Part of a small language model's weights.
Architecture: rotary positions, no biases in attention or MLP, tied embeddings, capped logits.
Each number is 200 + 20 x the weight over its row's rms, rounded and kept within 0 to 999. Layers, rows and columns count from 0. The size before them is the row's rms in percent of the matrix's.

# layer 4 MLP gate, 2048x768, rms 0.0595, rows 1813-1885, columns 672-767
097,205,262,189,202,187,229,185,157,178,183,197,165,216,196,158,221,227,176,180,171,143,171,174,170,202,206,167,184,224,195,213,230,199,226,216,205,212,222,183,197,211,230,218,174,193,157,171,210,203,162,161,241,224,194,199,204,176,210,222,201,221,193,181,233,214,191,195,192,189,173,194,200,208,213,203,188,180,212,205,172,192,221,187,206,227,233,212,204,241,185,215,186,197,201,176,220
101,224,169,219,195,178,208,216,182,208,190,169,199,194,191,173,193,216,223,181,211,238,205,240,202,231,208,231,229,227,189,208,201,204,189,204,179,190,228,183,208,210,215,234,152,202,212,223,240,178,198,210,200,208,224,200,196,207,207,150,228,227,180,178,195,185,199,170,163,208,208,216,240,212,185,194,158,176,189,199,205,238,184,159,176,203,190,204,254,180,190,235,201,167,184,219,192
102,203,197,190,231,218,163,199,204,181,186,201,209,217,190,194,208,180,167,185,180,179,165,170,197,223,232,215,174,198,203,203,201,218,183,168,222,230,192,170,213,194,217,214,225,215,208,183,210,197,175,205,200,196,190,202,182,202,194,207,212,195,204,229,156,221,179,205,158,220,211,187,225,233,252,225,189,221,210,216,207,218,218,208,175,170,208,245,194,190,243,216,220,223,196,165,236
097,213,199,180,197,220,182,187,203,198,206,181,166,176,238,156,170,225,228,196,207,198,174,186,208,213,178,223,219,180,198,173,207,197,211,202,241,178,197,182,213,172,175,198,187,181,217,225,192,205,245,199,194,211,191,199,173,165,218,157,209,220,211,247,204,227,221,210,193,193,190,215,232,191,190,231,199,186,203,208,185,210,144,197,165,219,158,182,180,173,219,200,243,178,201,203,182
104,168,205,174,235,227,204,230,215,220,198,206,194,184,206,196,192,198,192,189,218,212,203,183,215,225,210,196,147,203,201,170,218,197,176,195,222,222,170,207,223,185,198,219,202,200,194,183,191,198,174,207,202,225,211,217,209,214,201,185,189,188,208,190,239,176,176,201,184,226,199,229,223,171,214,177,192,175,188,203,219,178,210,198,224,176,185,190,219,223,210,169,200,203,191,178,193
102,200,182,180,181,198,205,202,169,208,165,220,199,204,225,206,185,186,184,182,182,198,213,206,192,205,225,196,158,154,202,208,209,207,225,230,204,178,184,197,204,177,181,228,210,195,211,183,219,204,210,209,230,204,214,172,213,208,221,203,202,199,205,179,182,183,215,202,170,172,218,241,210,211,226,196,174,212,212,208,210,231,243,227,208,208,214,212,180,232,140,212,206,226,179,190,184
098,178,194,197,197,224,198,206,185,215,187,234,196,215,202,190,220,243,218,234,202,187,208,224,228,208,193,229,189,183,179,205,221,197,203,207,195,188,207,238,190,231,217,221,192,198,167,210,212,204,182,197,206,207,154,206,176,176,200,146,191,177,202,231,210,185,198,209,197,175,177,187,205,193,204,175,209,206,201,191,186,182,178,186,206,168,199,200,195,206,202,181,190,205,204,189,194
097,164,172,187,232,178,201,173,226,234,201,191,201,218,227,186,214,193,206,221,184,191,177,200,217,207,214,220,217,230,163,185,193,204,214,182,197,220,187,219,194,180,241,215,215,239,189,202,192,221,159,188,158,194,193,201,187,200,215,161,174,179,197,169,217,226,208,212,205,187,208,241,216,203,189,210,192,174,206,172,158,218,192,200,181,230,179,194,185,180,216,181,192,181,215,191,202
107,205,188,217,205,197,213,221,195,203,227,182,184,179,190,145,209,210,219,193,223,196,186,208,226,228,212,175,188,199,221,195,208,179,191,204,209,172,184,191,229,228,173,209,199,196,178,222,222,219,235,248,189,201,175,185,164,216,215,172,196,207,191,200,187,195,202,220,185,211,211,214,160,170,186,231,210,192,200,181,196,181,152,177,222,179,166,196,201,195,188,204,212,244,199,236,213
094,210,179,202,150,187,222,200,214,177,170,192,202,170,183,167,195,234,185,193,192,188,238,202,181,212,203,197,177,191,184,218,172,183,184,205,170,197,213,195,199,168,190,194,200,187,213,178,187,202,180,209,189,193,193,194,151,205,197,221,200,204,215,188,173,212,197,178,181,195,185,188,202,183,214,204,173,195,222,198,185,194,214,174,217,145,218,221,189,178,156,194,174,197,222,194,184
101,178,179,214,210,207,160,183,197,198,192,217,202,203,192,207,218,187,206,202,193,186,189,205,217,144,226,194,221,189,210,182,187,222,177,202,207,176,195,202,219,175,208,225,201,201,197,206,211,172,244,172,213,200,172,210,178,200,187,215,197,220,170,194,191,190,188,196,214,188,181,193,202,218,211,202,180,180,199,228,173,188,152,201,205,165,183,200,197,208,187,170,204,224,195,177,185
105,193,174,196,201,220,173,166,200,199,222,179,190,185,195,190,194,188,194,247,200,240,184,207,201,200,219,234,194,214,198,187,216,194,193,172,182,178,202,182,213,184,213,204,189,193,178,215,226,173,190,192,174,231,181,230,175,212,197,180,195,231,191,212,186,190,219,221,143,202,222,206,197,210,205,183,207,216,210,189,201,206,175,209,228,198,217,214,211,210,212,196,199,203,200,197,223
100,208,228,189,193,205,198,199,196,176,158,179,201,207,170,171,187,162,172,211,176,182,191,215,196,187,188,198,196,210,193,216,197,178,188,173,173,187,239,182,188,221,194,234,191,171,173,216,182,193,207,205,212,219,225,187,242,188,188,234,190,172,154,170,207,135,195,200,174,206,217,177,183,230,196,222,181,200,209,186,199,201,176,178,203,195,207,181,195,199,194,194,235,209,231,170,217
099,180,224,191,205,202,204,211,168,211,191,166,206,204,200,173,179,228,189,190,182,221,200,232,214,194,221,176,225,211,221,216,207,185,212,193,228,179,196,198,169,185,205,159,225,189,218,190,179,212,217,175,146,210,196,231,220,200,221,188,184,204,192,239,199,207,181,180,206,203,152,233,195,190,197,224,186,192,189,217,170,229,155,195,190,201,225,200,194,240,192,195,204,192,190,211,213
106,205,221,195,204,231,212,218,200,207,229,163,206,178,206,193,208,196,186,196,187,209,167,213,198,209,210,184,185,200,229,214,171,159,196,149,217,224,200,206,221,196,215,199,168,183,184,241,228,192,219,216,215,142,224,196,211,217,232,184,184,197,235,204,190,216,205,195,188,227,226,188,222,232,214,211,230,197,230,180,187,199,208,231,179,241,200,156,215,225,196,205,186,197,188,182,170
106,213,169,194,213,201,188,210,186,205,204,221,228,151,181,227,171,224,201,182,199,197,250,238,199,228,198,209,187,165,181,179,185,214,178,228,220,231,239,228,207,195,183,183,200,196,205,224,203,217,170,233,200,170,186,188,201,207,187,186,146,189,223,200,200,149,228,173,189,176,218,186,184,220,178,189,197,204,205,198,204,208,166,197,169,218,150,217,185,186,186,221,210,228,220,211,237
100,215,185,212,195,186,229,182,218,197,202,227,199,213,178,181,166,236,192,182,218,168,211,178,191,251,176,183,192,234,236,189,223,205,232,187,197,209,175,176,198,198,206,193,205,203,208,199,160,203,192,152,201,214,193,197,181,192,218,192,201,166,209,160,189,235,217,210,186,214,245,173,211,168,200,224,190,189,163,253,182,258,220,225,185,201,229,186,203,191,207,198,216,215,202,218,179
096,171,199,211,188,232,222,216,183,210,162,206,205,193,202,204,195,211,178,200,175,167,209,210,211,207,235,225,164,198,161,215,191,192,226,203,176,212,201,239,212,229,196,201,184,182,223,223,191,225,220,184,214,203,194,186,216,209,211,220,196,168,208,198,220,180,170,207,208,194,165,218,152,208,223,206,206,194,248,216,196,169,186,197,187,203,208,207,220,204,189,215,235,170,155,175,213
102,217,221,225,186,195,185,211,175,196,195,169,187,220,192,165,205,241,229,210,214,171,205,228,178,218,238,191,216,199,203,226,222,182,228,214,218,184,213,172,243,208,179,205,221,182,197,209,195,206,228,156,223,213,208,204,212,210,236,195,156,166,224,175,226,199,214,172,201,192,190,216,228,231,220,202,207,215,195,189,225,217,221,201,170,205,196,248,214,177,246,213,177,195,202,170,194
097,199,205,209,184,199,220,196,179,277,198,206,223,224,187,200,174,185,178,202,180,179,186,173,196,204,214,177,189,205,194,182,190,199,170,208,188,195,219,187,211,170,220,194,207,149,194,224,224,169,211,170,215,193,202,204,209,223,202,176,172,206,220,160,203,216,186,177,206,183,233,175,199,184,199,222,209,165,169,207,194,214,171,209,225,230,180,183,233,207,183,201,206,194,218,188,201
105,199,205,215,200,205,201,190,203,217,170,249,184,221,187,157,199,206,153,185,215,192,159,201,182,165,187,171,223,175,211,200,185,208,166,204,197,214,175,178,216,178,184,173,170,174,221,227,191,199,230,201,212,202,205,176,168,211,174,224,225,213,205,207,205,197,201,201,239,208,174,210,197,175,225,205,177,187,195,180,216,223,202,189,195,184,213,222,197,216,183,155,190,210,210,189,219
096,183,195,203,207,223,194,219,251,184,206,167,197,203,184,195,217,206,217,234,178,247,228,174,171,160,202,211,196,228,220,173,209,183,168,183,222,231,211,216,183,234,218,219,209,176,214,195,212,200,207,210,203,215,173,230,197,192,175,224,200,204,194,199,197,210,204,195,161,202,185,165,216,218,170,172,223,193,212,202,166,189,178,226,199,195,172,207,234,236,211,212,208,191,154,174,172
102,195,237,177,164,159,204,222,182,207,206,189,186,201,190,169,213,187,209,207,206,229,205,230,207,244,188,186,195,203,214,166,175,199,186,208,193,229,144,200,216,191,198,204,177,203,187,191,180,215,211,231,231,200,201,183,180,237,188,196,200,196,211,191,199,186,195,211,160,183,199,212,193,197,161,188,182,224,249,159,197,170,235,203,197,220,191,215,204,217,220,177,200,177,191,166,174
098,212,195,222,216,171,189,180,248,196,191,180,200,208,176,229,205,215,198,216,196,220,193,200,203,179,228,234,188,212,200,186,183,198,190,196,251,186,202,221,180,192,209,252,209,220,141,211,187,205,188,206,178,197,203,184,204,192,218,231,210,184,181,209,178,183,190,212,202,198,196,208,177,194,238,189,195,207,211,194,197,212,216,198,170,190,176,220,195,228,182,155,189,173,182,200,217
100,210,185,154,208,193,223,215,173,188,211,194,204,263,174,200,201,214,217,201,191,193,176,147,202,188,208,191,204,232,230,196,220,205,190,194,211,189,228,194,194,233,230,199,206,168,235,220,213,203,189,196,225,206,219,189,182,208,154,211,193,210,247,193,198,206,197,186,180,183,173,158,195,184,206,244,196,209,162,222,169,225,184,237,199,186,175,196,199,204,207,173,183,212,186,203,229
103,221,189,184,198,210,230,205,187,191,228,232,210,203,236,192,184,198,204,179,230,186,203,204,242,199,203,187,163,218,168,203,226,203,252,204,184,226,231,172,192,193,203,202,210,214,187,205,204,172,175,184,190,205,185,198,210,210,181,188,214,203,199,215,202,170,237,225,186,202,176,210,179,252,222,204,192,188,223,184,215,198,200,219,198,193,185,189,179,215,221,204,172,170,188,177,265
101,223,213,191,207,185,187,193,208,219,240,200,199,167,211,181,183,215,193,198,184,199,208,229,201,185,223,223,175,196,172,172,217,191,223,186,188,186,216,200,232,193,196,245,178,176,187,216,185,203,180,178,187,207,201,186,193,171,203,203,226,198,218,177,223,193,187,189,201,213,251,192,163,170,212,185,203,185,181,212,216,209,214,214,167,188,213,196,208,215,232,169,235,205,198,229,202
102,208,200,182,208,224,202,193,215,169,186,199,213,209,198,177,210,194,201,199,225,190,231,196,206,224,203,209,198,202,191,194,206,211,224,219,196,172,211,185,198,194,235,207,187,219,240,211,206,216,208,170,199,213,145,186,164,178,172,185,175,241,197,233,204,201,206,188,210,176,189,167,190,198,194,186,205,196,214,199,223,208,135,180,173,187,215,205,220,199,192,214,203,206,190,194,161
106,196,196,201,206,206,191,200,236,172,214,193,183,215,202,214,228,220,204,179,197,193,207,225,195,203,210,157,230,245,225,175,172,189,210,210,202,214,211,229,207,205,202,207,199,195,225,187,216,168,203,210,196,197,175,175,190,205,190,201,169,184,157,197,193,206,208,179,201,189,205,172,180,169,179,222,188,201,203,197,230,209,180,178,197,213,190,169,202,191,227,251,197,218,172,213,151
106,212,176,190,187,184,170,168,201,204,200,154,194,191,184,210,185,169,185,172,200,189,237,214,211,194,222,212,177,185,207,181,189,209,209,200,189,170,215,216,208,169,210,257,228,225,225,187,234,225,225,199,202,184,175,183,191,192,247,192,194,209,176,222,179,203,193,214,195,217,215,176,203,230,171,178,208,224,217,208,215,213,173,202,194,202,192,215,212,232,226,176,213,221,215,200,198
108,209,210,223,194,233,201,206,179,163,203,188,191,226,194,175,204,210,192,161,202,249,196,237,182,196,175,168,202,188,203,193,180,177,182,180,198,232,197,211,232,214,217,193,233,169,217,205,236,199,181,217,200,179,204,188,201,198,215,174,218,159,208,222,167,216,169,216,192,182,221,208,189,203,173,221,199,208,201,204,201,210,173,190,209,147,195,206,214,218,238,192,204,211,236,228,174
097,192,198,211,217,222,201,198,231,188,191,219,191,195,226,251,210,210,157,196,193,183,210,196,215,206,180,191,171,190,207,191,185,188,186,191,218,214,224,210,191,173,176,214,211,203,169,209,203,210,216,211,205,214,207,210,216,218,225,195,186,212,207,193,192,185,158,170,196,211,174,177,184,254,209,220,204,200,226,155,201,221,235,215,207,207,235,180,202,204,223,221,213,201,211,215,184
097,183,180,232,203,205,200,159,179,184,208,177,234,204,188,227,207,182,196,196,188,212,192,196,199,186,213,202,171,199,222,220,185,192,211,219,192,183,187,166,190,181,222,197,187,188,216,164,212,184,192,218,190,215,184,186,221,210,221,223,164,228,226,169,206,188,220,204,195,231,219,213,203,228,234,184,208,236,212,167,220,218,233,223,215,228,224,219,202,214,208,207,225,191,236,176,238
108,195,180,187,212,201,185,207,209,198,194,187,203,211,222,201,187,218,217,209,215,214,227,164,214,139,196,188,160,187,200,192,215,189,209,182,196,200,220,234,190,199,211,201,191,143,186,119,197,190,184,209,200,221,195,173,167,191,221,220,217,182,196,189,171,173,207,192,217,188,212,231,208,226,256,214,207,168,208,160,222,197,207,203,192,175,157,188,238,191,218,192,213,201,230,163,199
106,205,202,210,181,170,243,191,181,195,196,199,190,204,216,211,202,202,214,211,184,243,188,208,208,208,172,204,202,197,228,210,218,187,179,203,185,190,153,202,203,186,186,219,210,175,211,219,228,213,197,205,177,176,204,244,187,204,220,231,231,202,224,244,194,202,207,215,184,198,200,219,161,205,207,179,198,198,215,229,188,205,180,197,190,185,204,244,201,198,202,164,271,223,178,226,208
100,199,126,216,203,140,172,210,208,213,196,175,189,214,192,213,212,227,207,210,207,215,223,196,229,177,218,222,237,200,163,206,212,248,203,178,193,199,195,174,203,188,242,230,201,201,195,224,188,197,181,189,202,190,209,198,183,214,211,170,200,217,177,148,181,192,205,197,166,205,223,180,189,166,237,196,189,222,206,198,197,219,203,196,186,206,216,163,204,201,213,211,208,234,183,199,231
096,159,183,231,206,210,213,222,224,188,192,196,221,195,197,189,224,221,235,141,189,177,228,212,235,209,197,198,170,191,180,246,235,155,247,196,207,206,205,207,185,214,190,218,216,178,209,191,160,177,230,241,197,217,200,221,214,213,188,207,224,205,216,236,212,187,225,211,218,221,153,165,189,201,230,202,180,197,205,227,171,224,196,218,139,186,223,181,176,187,184,214,230,222,221,180,205
104,174,200,229,199,204,174,166,219,163,205,216,187,174,173,205,204,160,228,188,162,202,224,237,206,198,215,204,221,209,218,182,187,214,178,213,210,177,197,206,183,207,156,197,224,205,210,230,203,244,194,205,209,181,193,197,187,158,175,222,199,224,163,231,221,222,233,203,216,192,184,176,205,192,181,203,206,213,230,186,195,188,206,209,189,204,214,213,212,238,176,209,183,180,201,195,208
098,196,184,193,168,191,203,223,209,176,222,197,225,194,187,195,222,201,225,205,187,181,188,232,210,225,170,184,152,166,206,182,197,200,205,189,219,207,172,190,210,191,199,204,213,170,188,218,184,192,185,172,205,238,175,184,201,223,157,229,248,206,147,217,198,185,210,206,192,221,227,191,218,165,240,225,199,183,221,214,204,212,203,239,202,206,203,202,185,191,198,205,209,247,206,206,204
102,201,196,204,228,228,195,195,211,234,171,198,193,183,216,229,187,205,167,209,209,224,201,221,199,212,207,164,160,146,198,215,183,241,190,209,208,162,255,200,183,183,182,179,186,213,162,186,196,194,211,185,173,208,232,200,252,199,216,201,219,175,213,190,170,193,189,228,241,199,218,224,160,156,200,178,223,205,199,219,161,208,205,190,207,201,206,226,182,160,204,171,237,192,190,165,194
099,206,199,182,186,192,194,197,200,187,213,189,200,256,228,181,190,196,188,218,208,203,207,251,224,207,197,181,220,164,180,210,180,183,204,196,204,204,209,206,230,203,220,189,202,159,247,176,222,189,199,207,198,186,217,188,214,186,178,194,194,226,201,193,170,166,156,162,208,230,215,164,172,225,204,155,179,195,188,180,223,225,219,159,194,177,224,196,212,224,222,210,216,193,181,200,184
096,221,224,227,230,226,198,247,233,208,215,189,229,214,198,188,188,191,179,204,197,178,199,214,233,171,193,208,207,181,204,229,204,215,174,241,237,183,224,175,214,186,199,204,217,194,196,209,183,200,178,214,207,182,201,166,205,184,227,184,198,232,193,205,189,199,195,204,189,228,165,245,216,204,196,190,218,203,186,191,206,184,171,166,182,194,209,176,194,203,193,155,223,221,194,174,197
105,200,182,207,209,203,228,234,199,185,186,186,197,217,192,158,173,212,195,193,182,227,205,180,193,159,205,204,210,206,202,167,207,147,210,209,228,211,172,194,210,197,222,181,231,172,227,191,198,224,171,234,197,202,190,193,220,198,174,229,217,193,176,212,234,178,196,209,212,214,238,195,161,158,222,190,188,227,217,213,215,202,211,185,209,220,196,222,237,229,229,222,255,176,185,184,173
097,223,200,193,240,202,232,202,195,168,180,202,207,191,237,201,220,206,186,210,203,206,224,184,157,189,169,174,223,229,191,197,220,187,211,178,205,237,172,207,220,235,200,189,158,165,174,264,241,230,172,194,198,194,202,189,180,199,171,203,175,234,225,180,220,211,227,173,227,201,185,216,183,178,242,216,199,206,178,220,219,169,187,213,203,212,189,210,224,204,189,172,212,216,196,180,208
092,208,188,175,192,238,195,231,193,238,200,198,172,191,220,198,169,203,222,163,240,245,197,211,197,229,240,182,209,189,167,219,226,207,167,200,213,182,148,166,180,218,214,196,179,192,197,182,197,187,152,197,195,243,205,176,177,219,188,195,195,214,222,191,207,227,210,223,222,219,222,198,160,227,210,170,201,220,221,220,200,191,199,205,232,194,213,210,179,217,211,193,192,169,194,221,175
101,177,207,208,195,210,174,220,244,179,200,188,209,176,224,181,244,231,187,172,209,176,203,184,218,229,184,197,178,176,147,174,238,218,209,203,219,188,206,216,225,203,212,182,234,185,222,193,188,196,176,232,195,214,217,223,241,208,219,194,216,205,216,187,198,214,200,167,184,180,218,212,184,210,177,201,201,195,215,187,204,208,220,218,193,181,175,157,198,214,201,198,194,182,177,213,183
103,191,212,223,175,194,197,213,198,187,203,244,204,182,205,217,203,220,202,220,201,202,215,221,146,199,202,199,214,195,172,230,199,156,203,214,186,200,210,188,186,184,218,187,218,216,209,206,179,179,197,226,190,223,216,208,212,199,177,211,165,216,160,218,191,201,224,221,185,198,217,212,223,189,206,203,197,193,200,211,196,174,204,200,158,213,215,177,178,206,186,221,213,189,193,188,219
099,197,186,195,190,209,190,208,174,212,184,212,214,213,218,200,150,185,169,219,213,229,192,257,241,231,190,202,207,200,201,179,230,171,229,197,200,205,202,179,207,193,195,221,193,173,197,198,167,202,207,197,204,209,195,224,178,206,206,178,210,215,241,187,151,191,236,214,163,180,225,171,160,204,183,202,198,213,209,197,191,195,234,178,205,168,221,198,217,221,209,214,205,197,195,220,216
105,184,195,183,207,133,198,197,185,230,183,180,197,202,183,236,166,218,237,204,211,194,177,169,216,222,196,173,168,214,183,182,214,186,211,225,216,195,205,184,199,186,199,212,213,204,177,222,193,245,201,185,197,181,191,227,182,217,210,216,218,196,195,222,173,197,177,212,208,220,227,215,208,199,234,231,200,224,212,173,241,187,186,198,202,186,200,201,211,180,173,191,210,215,171,212,184
106,212,229,190,202,196,215,223,212,152,183,188,200,206,203,191,209,177,190,199,190,246,217,199,209,206,178,180,184,194,179,183,190,169,235,197,180,168,210,185,204,217,206,198,202,211,189,191,214,231,190,159,190,180,197,215,149,178,231,236,181,180,198,174,203,183,180,225,191,174,170,236,190,187,223,188,216,187,189,190,201,249,208,196,192,188,209,193,162,176,209,184,217,164,201,201,182
097,175,212,187,199,213,186,195,180,231,206,240,136,186,204,204,207,220,188,239,198,231,184,203,223,179,177,175,193,250,208,201,202,190,200,200,196,174,174,218,178,183,227,186,172,227,201,199,228,191,220,180,238,202,203,211,220,199,191,219,213,248,189,220,170,230,198,210,223,190,223,204,224,186,181,243,222,196,201,207,182,221,204,217,163,200,217,217,212,204,196,225,191,220,173,204,183
097,228,198,178,185,200,194,171,219,212,221,184,175,169,268,241,199,219,191,212,214,218,211,210,187,178,189,190,204,203,181,203,183,184,178,149,214,194,212,179,212,222,193,192,206,186,200,217,187,210,195,200,224,208,205,226,178,191,202,182,187,188,211,211,208,209,227,245,194,189,212,178,209,198,190,167,202,162,197,199,224,217,190,190,252,186,193,202,214,208,169,187,193,199,216,205,194
097,191,228,218,171,228,208,210,222,176,209,196,183,192,210,204,207,208,173,191,176,177,211,185,195,218,184,235,208,227,175,192,199,224,153,235,209,224,212,194,213,173,212,189,164,194,197,228,185,213,237,205,193,193,212,214,232,211,244,151,181,149,176,192,180,212,221,211,168,204,172,197,195,207,208,192,232,215,204,245,222,192,216,201,177,207,176,180,204,177,204,187,206,206,191,204,177
100,183,179,180,177,200,206,227,210,171,224,186,206,190,217,171,204,213,203,183,184,184,182,216,236,211,202,205,184,228,226,230,149,193,192,209,199,183,193,199,239,214,176,208,177,208,216,191,194,196,212,203,200,198,191,186,228,206,184,219,175,205,181,202,195,227,154,183,180,208,230,199,183,234,168,157,192,190,197,212,182,210,207,199,204,229,213,204,188,226,230,182,179,200,184,176,166
100,180,200,213,204,204,202,190,252,219,194,231,222,210,190,166,181,224,181,179,181,210,190,199,209,219,176,170,224,191,185,200,196,181,228,207,198,181,201,192,191,219,227,233,181,189,202,162,232,215,199,201,183,199,187,184,222,146,209,155,208,193,216,196,226,198,211,200,182,209,203,202,207,188,164,156,211,195,173,217,184,225,263,223,204,187,189,189,201,164,210,227,204,212,191,186,226
104,194,225,218,176,216,188,196,202,265,185,210,190,226,211,196,197,240,194,179,172,210,227,200,212,161,231,193,190,181,200,190,229,181,190,162,186,184,219,216,203,177,203,175,200,196,230,222,203,202,191,176,230,220,178,194,190,209,200,229,221,163,208,173,187,207,245,175,163,193,228,205,176,223,219,198,227,194,212,196,174,192,214,191,192,209,188,200,234,173,220,212,164,214,190,201,194
097,237,222,189,188,225,204,192,178,165,217,195,215,199,206,161,177,185,202,218,183,219,208,210,223,192,182,219,191,214,173,166,190,205,195,213,221,196,181,197,165,186,172,199,173,180,224,182,170,171,202,197,176,197,204,211,204,208,217,192,244,173,207,196,194,205,220,221,213,193,203,179,211,238,214,210,184,152,246,185,152,224,211,194,218,229,167,194,170,212,207,198,198,223,200,177,174
099,172,179,151,216,212,204,166,208,217,219,194,177,194,195,190,188,216,222,199,196,217,218,205,191,185,190,216,215,241,224,234,201,227,200,182,228,189,190,219,154,207,211,205,213,222,213,191,188,184,179,199,222,204,199,197,236,180,211,206,214,212,216,191,216,248,199,192,208,190,251,179,163,212,213,204,218,207,173,227,200,221,197,212,188,189,159,191,239,180,191,187,197,217,189,186,215
102,240,191,188,215,217,224,205,209,185,206,182,191,202,163,218,190,214,216,202,240,206,184,195,185,195,217,227,215,181,239,208,157,190,194,179,194,211,201,234,195,183,206,187,219,170,241,242,207,192,174,196,235,207,172,226,204,190,215,216,203,213,210,221,195,198,217,195,190,202,193,217,194,176,186,182,208,184,221,228,233,180,219,191,212,207,216,196,200,181,227,148,201,207,163,216,204
105,192,222,192,190,175,245,220,164,214,181,209,202,222,177,252,205,168,249,206,205,185,228,248,187,172,245,195,198,155,203,213,209,198,182,202,188,176,180,169,226,195,217,257,204,210,197,225,157,219,197,183,173,214,213,210,196,227,222,207,189,221,210,195,192,209,212,181,226,191,240,198,179,198,220,192,179,225,196,194,218,209,215,208,197,208,226,138,244,198,232,204,185,172,178,184,178
101,260,213,162,208,218,210,206,222,224,199,193,171,220,192,195,200,210,256,157,215,169,203,181,228,196,181,176,197,203,187,190,183,195,216,179,194,222,220,175,204,178,193,148,212,183,179,217,229,190,199,219,206,183,194,189,194,190,203,201,210,213,246,226,171,207,244,195,209,217,189,178,196,187,193,215,225,191,212,182,216,207,161,198,238,172,170,180,201,142,198,211,220,218,191,212,182
099,207,211,210,201,167,178,205,216,198,168,181,208,153,205,187,222,204,211,204,199,192,186,237,222,230,197,182,163,204,222,179,180,203,211,165,198,179,220,219,215,202,192,223,176,220,166,177,200,208,153,190,216,227,196,168,209,207,185,188,207,188,241,202,200,157,162,188,180,178,171,186,222,203,188,226,214,185,206,223,207,226,207,226,188,193,207,218,222,205,184,170,208,201,196,188,205
106,180,232,209,189,218,220,183,224,176,193,209,174,169,167,208,203,201,190,218,212,219,168,221,201,218,204,194,169,198,241,211,234,196,194,187,199,168,221,197,213,214,185,162,220,189,223,223,216,196,199,181,230,183,202,178,220,158,205,204,214,194,214,215,229,211,198,227,151,196,201,215,185,200,221,169,207,194,203,207,185,160,184,233,198,220,205,199,219,202,215,183,152,202,167,156,219
089,234,181,212,170,222,208,204,218,231,210,182,197,212,185,208,180,176,186,185,205,211,184,181,212,181,183,187,189,188,174,173,186,178,218,211,165,163,189,176,139,233,186,197,203,175,198,221,201,238,201,183,201,228,189,212,212,224,191,212,180,188,228,198,199,193,224,218,186,194,204,204,220,210,199,210,189,232,204,247,216,221,216,205,213,230,229,164,207,199,205,160,167,188,191,211,198
105,206,203,196,183,210,183,157,198,235,163,216,231,218,170,205,176,219,181,237,206,201,212,182,209,176,216,218,230,198,186,207,167,206,204,191,190,216,198,199,216,221,201,195,229,151,208,203,187,213,187,212,202,236,178,199,215,203,181,183,194,222,169,215,162,223,224,218,206,192,196,205,179,185,190,225,199,170,200,196,173,209,150,197,219,185,203,189,197,220,212,228,149,161,185,212,211
093,195,188,200,210,172,233,206,211,169,185,204,182,181,172,219,202,209,196,195,224,232,203,212,205,165,202,187,144,188,208,167,214,199,168,202,217,193,217,234,180,182,227,186,201,183,206,207,200,229,214,186,224,193,182,205,199,161,200,182,171,210,194,203,222,164,215,219,178,182,215,201,196,179,202,214,188,210,193,162,209,230,219,209,192,216,211,197,190,179,230,210,206,215,239,228,183
097,173,224,175,211,222,208,204,192,153,202,204,184,198,207,212,227,205,176,159,172,167,188,201,197,190,214,218,197,212,200,217,202,205,206,206,183,171,188,198,195,212,213,202,226,225,240,234,217,194,166,188,197,214,218,234,200,176,155,183,203,154,168,228,210,203,233,195,180,238,204,206,162,170,224,197,187,201,184,207,201,149,188,209,194,214,227,197,203,164,192,199,213,173,202,181,229
095,170,221,217,201,250,249,193,205,232,174,212,228,195,201,198,177,160,186,218,220,173,191,187,206,153,204,172,191,194,205,190,215,166,236,209,180,203,194,185,226,180,226,171,193,221,164,199,175,211,229,213,230,205,199,174,226,247,164,206,169,207,208,187,228,209,219,189,196,178,223,206,195,210,205,196,200,172,152,158,163,211,188,196,218,195,217,136,191,214,188,225,190,232,205,182,219
094,166,220,185,216,228,231,151,232,217,147,167,184,211,195,222,186,206,189,178,164,233,206,212,205,189,203,184,222,168,206,187,198,195,202,237,193,191,171,210,212,235,184,186,174,164,189,250,226,210,193,208,251,203,207,174,226,178,187,240,205,239,160,231,231,201,205,167,192,199,219,204,199,187,185,183,201,216,203,195,209,202,167,215,191,214,155,186,211,193,213,199,176,187,183,219,214
099,170,191,211,210,197,177,223,204,215,199,182,187,196,167,204,217,191,191,182,226,175,184,192,191,186,196,196,209,204,222,244,202,203,170,202,209,208,191,241,212,165,181,193,196,190,214,193,202,193,207,167,220,206,211,197,208,213,213,192,222,208,189,206,200,178,184,200,187,241,188,208,205,203,221,215,240,213,164,217,215,173,186,207,185,201,203,193,196,189,175,187,157,174,193,213,200
098,212,227,228,224,189,207,227,184,194,195,179,192,215,260,208,200,193,212,182,200,192,200,203,176,183,188,208,189,186,218,170,199,185,219,176,212,187,199,204,193,181,192,230,225,200,176,188,209,202,221,205,194,222,235,190,225,198,226,186,164,206,194,187,220,232,154,190,190,234,195,182,157,219,207,218,208,180,191,162,172,183,188,206,186,194,188,242,178,199,197,223,199,208,166,185,215
097,223,200,171,215,234,199,171,149,223,188,162,219,205,209,185,192,207,192,180,204,229,172,202,225,151,207,200,183,167,198,206,167,193,180,211,189,195,210,190,226,176,194,229,203,188,200,218,192,180,185,197,205,217,231,208,218,230,209,192,176,200,195,211,211,183,197,223,205,204,192,193,199,202,206,208,176,207,207,215,188,220,207,196,187,214,203,227,217,189,191,174,206,184,195,232,158
104,187,240,176,195,189,245,170,214,202,221,219,201,214,242,194,225,230,209,175,164,226,210,196,182,173,164,178,196,203,208,206,194,180,224,212,168,205,235,199,185,223,193,184,213,200,172,222,212,171,199,227,190,201,208,214,205,171,210,216,205,225,176,217,208,200,205,192,222,189,239,204,149,222,171,217,183,204,187,150,225,191,224,176,200,220,196,195,198,209,255,174,216,178,203,166,198